Each number is 500 + 40 x the weight over its row's rms, rounded and kept within 0 to 999. Layers, rows and columns count from 0. Numbers have three digits each. The size before them is the row's rms in percent of the matrix's.

# layer 12 attention key, 768x768, rms 0.154, rows 88-127, columns 256-319
096:473524524464489510494521549554551573566494432522458474458494509533537466476507537541525469422493573514467476505550541479506497462452486514442494420397471495525557426469496565494466499523478367
099:429464553455518560543526522490557508441534486517461549511520470508461498508535477478510540471491458500551505525556582549473540543529497513531409516474542486474550516521472529449528512589522510
100:546475477479440496467541481518516471543502539473542535416499439543426500478553497419472436518496493485507461531504436539509457452485502588430485450433521440524530460467501476463515568481483551
099:542526490508531467395512496529435467450540440486484515541478476464473510478496518474520517537506516440544527520517546505510487543503530502485454493560478475551516521523474426473503424484504508
102:518532480470508490516522458466518537465495466504472444504518460506605521493550502482533478444510470451495465523474456524532492468483557506494523587594488481470520510511530442444606441561444517
104:518599552526490538505442479437456424533512582553479483459503407448531489532554479459448527446503520449498466461475443544437544497407401532486561463476469549500559509522480533503477496525525576
104:476472453450503514484455479472558443557535528463540441446519595443601459504452523487498510467540544576565440441491536428571439482472467492494525505525577496554500521557528484540575493410565500
103:480506524481528496509587518518482520490505454531503428406469526529531451604465451535494468525553477587417517543484547474468552512427512499559539540492460493513427511499479502468495508482447479
100:459493503485551559515549506447533458489515483473561461492494447555489516463486541504462480395480546542449451504489496522526544425490490546441428473486483530468447572498489462522455457501529542
103:493506486390517432534518523559512478488421467538509452503467473499464519503495538443505502502473490533513488537498488558522507465448510465455467535491489507486471530430476596484493419458489484
099:525462502486485498509473528576524437499487485400586468485500498465420438492481530503485441482504452463458485475479525478530535505479513579406525473561503557491469457458491411415446509488541479
100:467477472546524480487487573466494502586518511432530460538462503502526485499473492521474538537491560449535557488601471452493500573466468534514501487528470464480523550568486440475511530446474485
103:522523584521491423565486557520512469510455492560549488543536502531489568493511531484526426580561521613477494478475467558569568503454483502451545436459538503462522473459574477526494561489497538
098:505492491501448536511545563483507490509530397503543559532492493511455464507488504552493452475508527480502463577472471474500522485525408517488494489513475541503473466530523478434433556607514460
102:508487504528419517518504533462522536511528536454507485479509454459449441446514480465478466488550451525499461462551431534477488487472557485580450490503491466478520532496494471533491522498471525
100:458432544508549499538469462614550475459454503523494501471466529552521540509490571526488492506534534502495565536499500555469563468479544546519374539425530584544496537515533549463559491503521542
100:507563417518461572499516468560509508431452491571456535524494472553507507493503457524536470533508536380546546547497501504511468516421547508478425531501483513493519502556458504494470507511525535
099:486556466497492488544526525489468479498555523504529525487464622500540543539499510497560474492525485507505521468470512547506519503555439513499525518520461498496482520457467571529469486459478485
098:488522469526544471513530498499490578471578441507439530442514462525467437552605456511503484544494466477454437401497444528495474464487443479552534519518571491526487503534522593548495449549460443
102:470554506474479506502460449548464490454527509508467494412437457517502542479486518521591460547490469522514509477567543429524488492527466477501468446455496479520590548482498497500475459530537448
100:481538471494478427492548512511473449528437506529508534458477520473466531484423426488473537546523543527464467437462535453471507500505464479472552563442476495516516493505502466518507418436476552
105:488487424431532519504538530562509500504512511471503519485510497521575523511477427497482586569455451618481457509494487484521548502467409501457481564593571524565549473470524509535505540450509522
099:530542528507488549461492515468511467477537527516483461529418546476556578493496542497477508545551479455476491495497506543473521467548517529413509524545475533469565556490543434485459517572449564
101:549563508578514442494478587487505448466462547485434512531517482426493521463551530479476491552483508527488580453415522545504614455460590458463440543480483495462468489418502510488421382416456504
105:511492509468504551494531526503487472538470502450490536473474532520566552526575443481579474523510484544501518543465497510567500561498561528443437494462503513524565523507497491481563524520559521
103:515521409527552467485483487473489452535529472509518524536510493533530512471477454571501520488502489460523514559523502517478500427525484474485518560558470537530544524467439516508506484551453534
102:454510489511488496504531491525504530530494457489453506543519532506527496493503490528511415511493475526507489505474537564544496486469550520511516447439499543455508528490531434501477451511546516
098:594546470511431534502482452462474508480543427524479430538494466543524481547491520446509498514509517545501425486468496534453474448482504502496459488502521555486556552495537502487493550506473497
104:469521545535454477531515471506400490535520528488534455545556515459501435475534514496519517534487574440473509563510440459486508465584507489460569482532519542426533539555550511502468581550448503
103:465532472544496534499484522516453510458488518428446415526527534448493566493498473461494526585449487508434548478520479532526490528461491557447451475566521486534528445549458535497476496484481517
102:519486472489529494568508463523499463514532606494549519535429486509504508491511522505491465504539437560512486504541524520453496498479501494450454417539492487501483512551495496501522544440406458
100:479419509521462446488501452520489495531453546520487492391484475464442537448442463468467514516520446496510476543526475482469491514504519491479472453523491462513542513500559468472435436507473553
100:480532528533524437515503485495479581534504515513572494536536454502498505467480471488480551567426454443496474572518470611477596527487516459523540494538423538543489421489501508492484499480456491
102:530530477539433450491523419521445467485515527547494445421422419542522443503602462474525546495534497490504505504476474466375526492531478515487522438495514541456523558555458514541486492501470452
102:532471479506400498455557445457478519484452490463439370605459555561509416524534524521488528508514550459474510431492530507533495425471559428535510516532483502484491514518603479522534520484511431
102:472544548540498477453450511528503528486551430461473458518424468451448526467418483540618495486457541496558519521485501502483568497552480441447508521402476465482447496475561476517528536449513521
103:543519494497493417476486547480448515552512534531495396445429524447478462565503514501493497503435428510551449489472508462531504529442528537491425484550471450551575494521448477479533503454473522
104:509456602450449521424498487517552555539484464577418467572538479520489572492508460499508572515500532411508511520483505552552536450514447534524530483489502517497500437552501500480550517511432519
105:551564613524550545444459469517540516534484511462462492488494474494455500464423556495544480505524526532449464424433504566548525493531436482423463474514579538508458447543481518453574509510405513
100:493394528490574551501523530506516538550456542451499495544463508459490468525497522517468547469472515425490552508514467463474429517579542470531473517505539498456506478608477479536535566448441465
# layer 12 attention query, 768x768, rms 0.155, rows 89-127, columns 256-319
099:537541498519513547551454516443503518462487483565503541439586425539560472463507549552552475521500472506492470537544513497503513550504576496485484464442503560548528493431548477477437484538505554
098:422497451582535496540524487509454456503489479487537515545421474501522567514518514513490514499512482513515527508546474491499499483549550452483393485553544441523448521559488498628506478430533501
099:493561538564459427504474500516507471473477496541431572474449476463596450524494509555547491535498496532477504503437522516558452463484548528432482483541524532528464516523591563479469504499492477
100:507497509460564389534472511515481531528541429568497563552498446474497580486514465440462466605476513594491558542486409518510455480466543535476549507503495529518462494541524567516468518541511541
104:497477509541489484469498517564527516494470569473520461472490473525529491473514563530517462446451471584452509520434525483501493565449554489505480491534510526537467543497524501459525514511492539
099:477465502527506453475515524436506437433465428476425515509448426525397526457547475511516523529480536477474465475496497492496552487514518444492505425441586439482494482492482473564495461542515477
100:520507475512397515514494514574561490519455495489471499527561545499581449515539481469502513548481512528483448506410535515545513492509457417440481536517489515513504461545471533452418526491501446
098:562443443473520457435547514543466546536450489465472513485458497490517476458523516532474420556499489488494467468470519490506529418520437538453518461493509563539572404492506402478493504482583505
100:474483465528528496449547469425472427564461530555477553523488481501518418457463503524445527510449475443556460431493502460511487537463491516516553463489560524471469525465488434496522473501533508
098:501498520489465462482481512419400465514449489511512488577475554437527521494551538535523455494472515546495421543468508509468458495501474496493437476519477491520532475497503580461569514519544467
096:537546485545546454519510533449459520552519463544519580471476521482553561496532457610488449460437507441544464461504533480494479565493539465448523492490414530459517503534513513505470488510458514
101:541468521477552532500455487532462460449556487391565499479414519551511470508414516475517458497390443511542465499485467458524523452499548516528483424431532417501503530437477481501462416470512495
102:527531452533548516493535478416539524472472532461525519492466439562550494505445482532494599518545511462492491487455515476510475542514510504555469530442481517500440547519507494498503494420518541
098:454479436442547521471524439535467486418500493491526523568480504502515534530498484404502483510527515501450491492465553460410477475499464470510457498563478479534408539392445489543495529498477503
103:543510497466482507552447428485509555473418496545503430473482436555524487465482527534532461520550451478513478489531469440453514452496537498458554462502493508507498514543542444498492441471511483
097:491498464483436497493444548443495489506516523495502507493492501516506460511565488526517507474396554538496485514480455475453465535478545541512464534562507451467485505504517546426567453493544541
097:482425479465502474443539471476525529446521457527487528482450519411521470504532541486463467560426488514413445493475453508497514514459535452490474427500538502574534544504456479554568484485546515
099:457509463494451516542472503450502453529450475534507522425464547504480612481489514551514510503489524506498433536508454516467546429446428529490512479520512493503436496496446420600506481479519517
097:512493522510536459454475513471489454438522521520547530523537520477461452467426477559551520490467459524459507513541471516505439471462562502529537494492480516480497499502490488493527487549455453
099:504521447463495510511454479496404485532521465575486543538499480417463477471541507494510455463490468484538491530484578513434476515550566504541473518528437509527537512493510476392491545474527491
103:565453517505487482541464550484563461549518540517535512528428480446469494421454578502518482461441511409568539505505415575459543587549483449482529431471506543404506555519493452429493473546494536
098:473420494490483513513480488545481573523581558562517508480501463527490534507472517442455490532472451529547488544581508533517480560456559425604493478529532503553453528478396566543514460488558491
100:482563521497455537459553510504473565539515462502414542533442503476553516508523504451476449504527536537464529529486573420553447492494495437495491473481536530487506442459502474478517526466478529
107:458484530534430561490469498531407523506462541510481459478524504525563465516483462506480478483541549475563546543509519497542492522523553459585514474460440527507351536506568498570578501518546489
106:566483483511462546516533484557555465542525549512480501543553560459472462455563574434498522466576566478508551560488484515427458490469478536479486528470470540471466530482551524537545468523486525
100:497472462531494503494504556489495488506487370556488470575544530557473606529513438530486517521545510565565526500530443437541475489492501439495461474453569521523477478486475492498565527507524488
101:470523503476537451592480576481557516500525493565499461458545590477480401458425521508505470490498521601501552478547431478533498556472476488478476498553503488531495460520534465440533495461515485
103:557546531521478523596466489477467448470536552511513543467499522576512422465442432529511518531471518471535458478564474484534492459532435509507555468503446475469533469535473599466528424506497429
102:479528472460513448508477511439507586506478489501525511478497560476522453490456590501583572480430554515519466516487575546407424491526548445500523455474435487432447490469547483538426468552473449
101:471471509501498522432507471489541524491504461505538481541513498491534465484490385475477522554532558502505401563544512467552477551588599402471460501513501418488467516464548502481522505518518510
101:464447458498510444524526387482534496480455505445484489396535532569494458469373495489497617548449509516450531581540431475506563420512558504494480493488526474452525492481501533523472502499530528
098:483484505455469596500473513525509487500501541503472457529497478551496476534497528536459496495535511506558576446537504508462537505482404567494485450447496462427479478482530531478481529497497427
102:430507488519491561459464507445511518447497472460473521357545538491476520481473473478538527439519607519417528510495517464506529465449442470535424561486578468459497476514513494489554457540518532
104:455532444494520451511484490496488504512506516509527485574504506523508520557556457476467457552484490523519471487555462544427489590599499513542530478549439516510518470538525456508555520482588444
104:565517486440494474468484463516499588485543505534466647510570553482543541518504487525454492477586448466513519471585495537488483488518446513526514545502464456510537505450479451516464466461507487
102:529560535531552525515525501493515460533500505463497529430553545529495525516461490402425515466488506500470495490492488486537448552441520477533532501514416478501518508471460497547535536539494480
097:498483480545543496499443464545416520458515530490472528463553508518477522446522471558574498526523527525519569448489484497529441473570511528522550509509444542543487514494494509503466505514491538
104:462440496525486533501436501431489540483452519481539514501452481457558437473567558484482504519498499510536632499513437482488463420473507540520526471539488494533575501496525486494517494515515565
097:536525561578453403466434501439498554466487515534509488429511463544489504436434469574506508521547534534495451475549458470531504524517573412498513518500439524487508551524526435485553558535529589
# layer 12 attention value, 768x768, rms 0.167, rows 64-74, columns 256-319
097:502479507495434453503407467566443570455507549493554505568539519436483514540498505512523517444508514471420439477517494501516466520531559571517532424479478511453433503511522545489527499502508503
104:405589512534621524411521476478539479538553530508453485489472397464485567448489508476535557539546518557515464436430476484521529524479461499498464576484499539497511472507491477520542439550510481
098:463538546513481395591424486481490465471495504499520460414524434532490563494571563427493405400451491456535605448553533466509435453496510488462532519443485539473541499457486505518539531526460466
102:491515478471483463448535499539484441458520553422444541520570503468438508465516526514508471450498489464500465501470490542422531464526493481503433463495431486478520508488502511502549550504528519
098:457478543521528469506551456481476559501512512520530497502571485532442503500531495517547510640539490487524521529473496455516455598568502503486551485519486496434498523505560507479497492537573441
107:508493451520523499486480502507471435570530489530530575554522535482520475515451509537519538561466459468468543451508458507510523469558515524471536493490473448510478566467494507514503503463409516
105:503483426521507547443529466446529498498491437465468503527528519505521523539570506470469513472531515520509459413453531491507462503488567491441535562527544550470484485517525470507480524496573514
105:495464471477575522531457514481452544516497462472524492484514492488518463555450502478528482495478534425480440528607492444512501498522510471557454454521510584497446560507482499480514495454486379
100:546541435430528566541534489571427489512495480527451517479525502495489487568464453473477466482438530488482551493509544438483493564501543457415415553472502483528466495525438487520485501511526490
096:498478482440558494538502535558520468500496475511505480335524529502495414415528482507515564446480475499497489475548472483496488500471491509517409565471506531477456527534469482484516456516560522
100:478519507495448473563556546508489502476517609508451529521448486435453485486537506522512530467448479552480607474424467560505448490522467482445468516510518490485555505493554462527496498426527498
# layer 12 attention output (transposed), 768x768, rms 0.158, rows 64-73, columns 256-319
102:483492434584464524493565409438569585513536504499543545484520458470413553495510430543443483431565448488586538516544531497498444474539537498486519498449577463582487384562504531464443526487465558
106:488519539444578447446455505471453516483488458503516423482396495522523398483483484543451473495536512489495463571509497530468479503473563605453504481435548571508580490521486555505565530435535471
100:495508463613476479521455541496515500485429542468467524467550489505523437435521491504475547490533513534564472576557560483525513436483507475464455408471527487468492474555579483487527446545475503
105:566539462489488513422485485526639507515504448488493497512459505482459483462433509467470470486576512517500476476564502456517544526557557492512466489516516530438390512479480432489556448516550477
097:553506559402491479488519457522550440464468526488468461452518522448441528483546469489490531515526520486544472521413496528526437488534464541479479454503451505564584601472495496546498512485416549
106:511473520406484465481453485592471471494511584482487505600539519456520551518522554532477467556454487511509444545530460516498500538532454551490555519469478536473516492493504448537540526520518441
108:507469494507467478479472437512456537439486521521451428540399474545463563581534530482471495525431469404552456497526571552498449592465552482535493555507579497540503582513480486478422542405486559
108:565521490513498497530533501571448490512420486552472564534521475534467550544531441518457487461489528436485487479491567545486522493466507561497458557437528516489544559509534530511503513532473523
103:474592413571438527434418576505547587487429563440514513490477463524585484537453540543511484517595537520487491453534469463518479530516504406524556566505480520492464533530537537478522473500542478
094:562479416530501537525534505416411516542433590505520500451466499439507522552510440574526435527496517534478504521414526483504477506468429479533523539555441466533556474452454536447551509505462535